python train.py --n_layer=11 --n_kv_head=4 --activation="swiglu" --norm="rmsnorm" --rope_base=10000.0 --rope_fraction=1.0 --attn_scale=0.125 --extras=["capped logits"] --init="uniform" --init_std_down=0.0048 --optimizer="muon_variant" --lr_mult_o=3.0 --warmup_steps=38 --schedule="wsd" --train_tokens=654300000
Each number is 200 + 30 x the weight over its row's rms, rounded and kept within 0 to 999. Layers, rows and columns count from 0. The size before them is the row's rms in percent of the matrix's.

# up: layer 4 MLP up, 704x256, rms 0.0815, rows 517-523, columns 128-191
# down: layer 4 MLP down (transposed), 704x256, rms 0.0857, rows 517-523, columns 128-191
# gate: layer 4 MLP gate, 704x256, rms 0.0822, rows 518-524, columns 128-191
up517,098,218,221,207,177,195,202,195,167,220,191,151,169,169,229,157,222,166,211,207,155,223,141,225,194,197,179,192,230,191,190,203,212,204,226,181,172,213,220,266,201,175,209,198,156,209,252,143,187,167,171,203,209,250,169,187,249,245,164,234,208,156,165,222,182
down517,100,217,178,182,220,190,195,172,250,159,198,191,172,177,239,179,181,188,187,211,165,220,273,171,191,145,238,209,160,153,167,241,200,178,190,246,178,179,213,233,168,174,194,232,210,168,233,205,215,131,203,228,179,235,200,260,202,215,173,139,172,166,170,179,205
gate518,089,136,193,177,213,202,155,222,231,202,190,150,212,188,209,251,204,202,171,238,242,203,204,221,213,175,205,230,137,212,219,179,175,206,202,150,182,226,204,154,202,209,227,238,196,238,235,161,220,216,169,224,208,210,180,231,156,177,195,185,140,180,199,215,243
up518,092,211,224,187,210,162,199,200,204,240,222,194,228,221,238,188,217,166,208,235,172,201,212,220,273,175,230,158,218,213,182,217,175,194,150,206,233,186,242,169,164,215,185,232,216,197,171,222,177,179,201,192,211,195,173,244,177,201,195,145,216,244,240,207,169
down518,097,196,231,157,226,187,223,208,214,163,256,213,212,208,196,189,218,257,232,157,160,222,235,141,219,168,260,173,220,144,201,201,205,194,225,171,208,204,192,188,226,207,180,246,209,238,207,205,213,195,230,157,176,194,183,221,204,122,204,198,178,161,174,251,179
gate519,102,208,242,232,195,170,168,180,196,157,232,242,203,195,176,183,141,180,249,197,165,250,190,190,225,246,179,232,203,184,194,249,234,210,195,210,208,188,190,219,218,264,196,195,224,231,206,130,223,165,156,237,181,173,269,187,182,177,210,208,201,204,144,224,184
up519,122,162,248,218,212,241,255,144,233,190,246,235,203,235,196,171,182,216,186,195,216,170,161,188,177,241,175,219,196,191,198,191,196,233,163,193,162,217,198,229,179,208,229,158,183,209,186,199,183,209,197,144,245,220,253,185,225,180,212,171,226,184,215,144,220
down519,110,163,212,198,197,213,255,160,225,194,240,164,206,181,179,179,117,190,236,192,222,233,215,179,161,308,196,222,208,219,162,171,190,243,189,197,239,229,189,188,165,187,187,188,218,209,213,162,203,189,178,151,214,231,193,236,236,204,211,195,216,203,207,182,188
gate520,096,178,207,199,151,234,176,201,216,243,189,186,217,201,142,188,164,177,190,222,263,197,214,267,183,206,213,230,206,201,181,136,210,181,159,196,191,178,179,194,162,212,208,175,184,250,234,250,233,180,164,168,187,202,201,206,212,196,202,179,201,178,164,206,211
up520,091,183,172,184,239,187,195,204,204,143,226,203,191,213,204,194,233,238,221,154,189,237,188,201,224,152,254,222,235,150,149,168,212,168,153,211,248,207,215,258,179,245,190,233,148,189,229,199,192,175,228,159,173,227,152,205,175,196,190,211,222,224,145,178,148
down520,093,155,216,159,167,181,198,183,213,223,210,175,223,212,131,208,206,240,153,179,236,166,200,245,207,182,179,211,220,241,235,191,148,195,167,225,217,182,173,175,160,193,213,228,207,217,216,193,190,187,133,224,209,220,193,152,201,199,201,200,180,137,240,185,174
gate521,106,201,172,242,159,179,146,187,184,181,215,219,254,185,198,185,191,226,224,193,184,211,142,196,181,192,232,256,216,197,218,202,171,215,236,208,203,217,161,197,170,233,212,213,163,202,175,192,152,258,242,205,222,226,208,157,182,240,199,209,198,187,223,141,184
up521,100,173,244,263,205,218,209,210,164,232,176,176,193,268,183,244,168,201,163,174,188,199,198,215,180,168,200,188,174,203,198,188,193,238,253,199,160,241,159,227,165,199,153,237,221,174,199,235,174,261,168,215,168,240,268,181,152,180,234,196,202,187,167,187,214
down521,099,206,231,219,198,176,160,182,196,194,225,215,236,176,182,176,169,183,180,149,216,226,201,195,248,211,190,183,227,171,208,224,181,213,217,207,179,177,121,228,164,213,198,218,188,245,230,267,190,225,263,131,215,217,243,188,197,217,202,211,159,171,199,189,209
gate522,106,199,204,215,194,158,223,185,215,152,209,209,230,148,250,163,191,168,195,184,202,202,189,156,174,173,152,206,220,206,220,203,235,214,186,223,152,177,162,190,194,268,247,210,226,180,254,206,196,259,244,196,196,216,245,170,191,195,182,222,191,271,224,162,215
up522,106,267,172,216,186,207,194,157,245,196,146,179,221,201,209,205,256,162,157,220,262,225,229,187,108,203,223,188,177,215,207,239,212,185,204,214,210,176,215,169,274,190,175,231,252,190,173,249,179,218,199,266,194,151,222,238,213,171,178,202,188,179,228,209,205
down522,105,158,213,196,211,245,222,268,219,193,149,218,171,188,228,208,223,246,214,202,219,157,214,209,187,157,163,244,200,199,231,216,173,189,148,198,218,204,198,200,201,210,196,227,150,187,217,233,265,246,227,207,195,177,270,167,190,215,186,174,183,188,214,181,202
gate523,104,194,176,170,234,197,149,188,224,183,194,172,193,170,200,212,193,135,198,207,231,187,195,248,169,198,145,205,180,162,214,186,233,191,188,165,175,176,215,149,155,175,175,208,211,252,178,223,214,199,224,215,197,178,175,190,188,202,191,187,182,206,170,174,203
up523,103,146,221,166,221,113,233,221,207,187,203,210,217,190,212,219,231,231,166,207,138,191,198,203,204,180,191,222,199,239,243,218,192,203,216,163,202,180,252,176,236,203,177,184,188,174,222,200,231,190,301,140,243,234,178,228,196,192,152,165,172,216,246,209,236
down523,101,165,237,132,171,201,214,250,163,188,187,149,290,199,172,229,203,249,222,191,175,156,216,213,175,162,205,224,208,206,172,209,178,195,207,250,210,212,169,172,244,188,246,186,177,192,221,190,240,188,175,199,235,245,222,180,174,169,217,229,196,194,242,164,202
gate524,106,209,202,171,210,248,286,235,209,176,205,191,236,173,207,192,179,184,200,229,205,154,227,180,242,212,217,231,198,151,191,184,273,181,209,248,206,202,161,197,159,239,234,221,195,244,192,208,234,193,195,217,194,209,232,203,234,252,162,226,176,209,220,241,196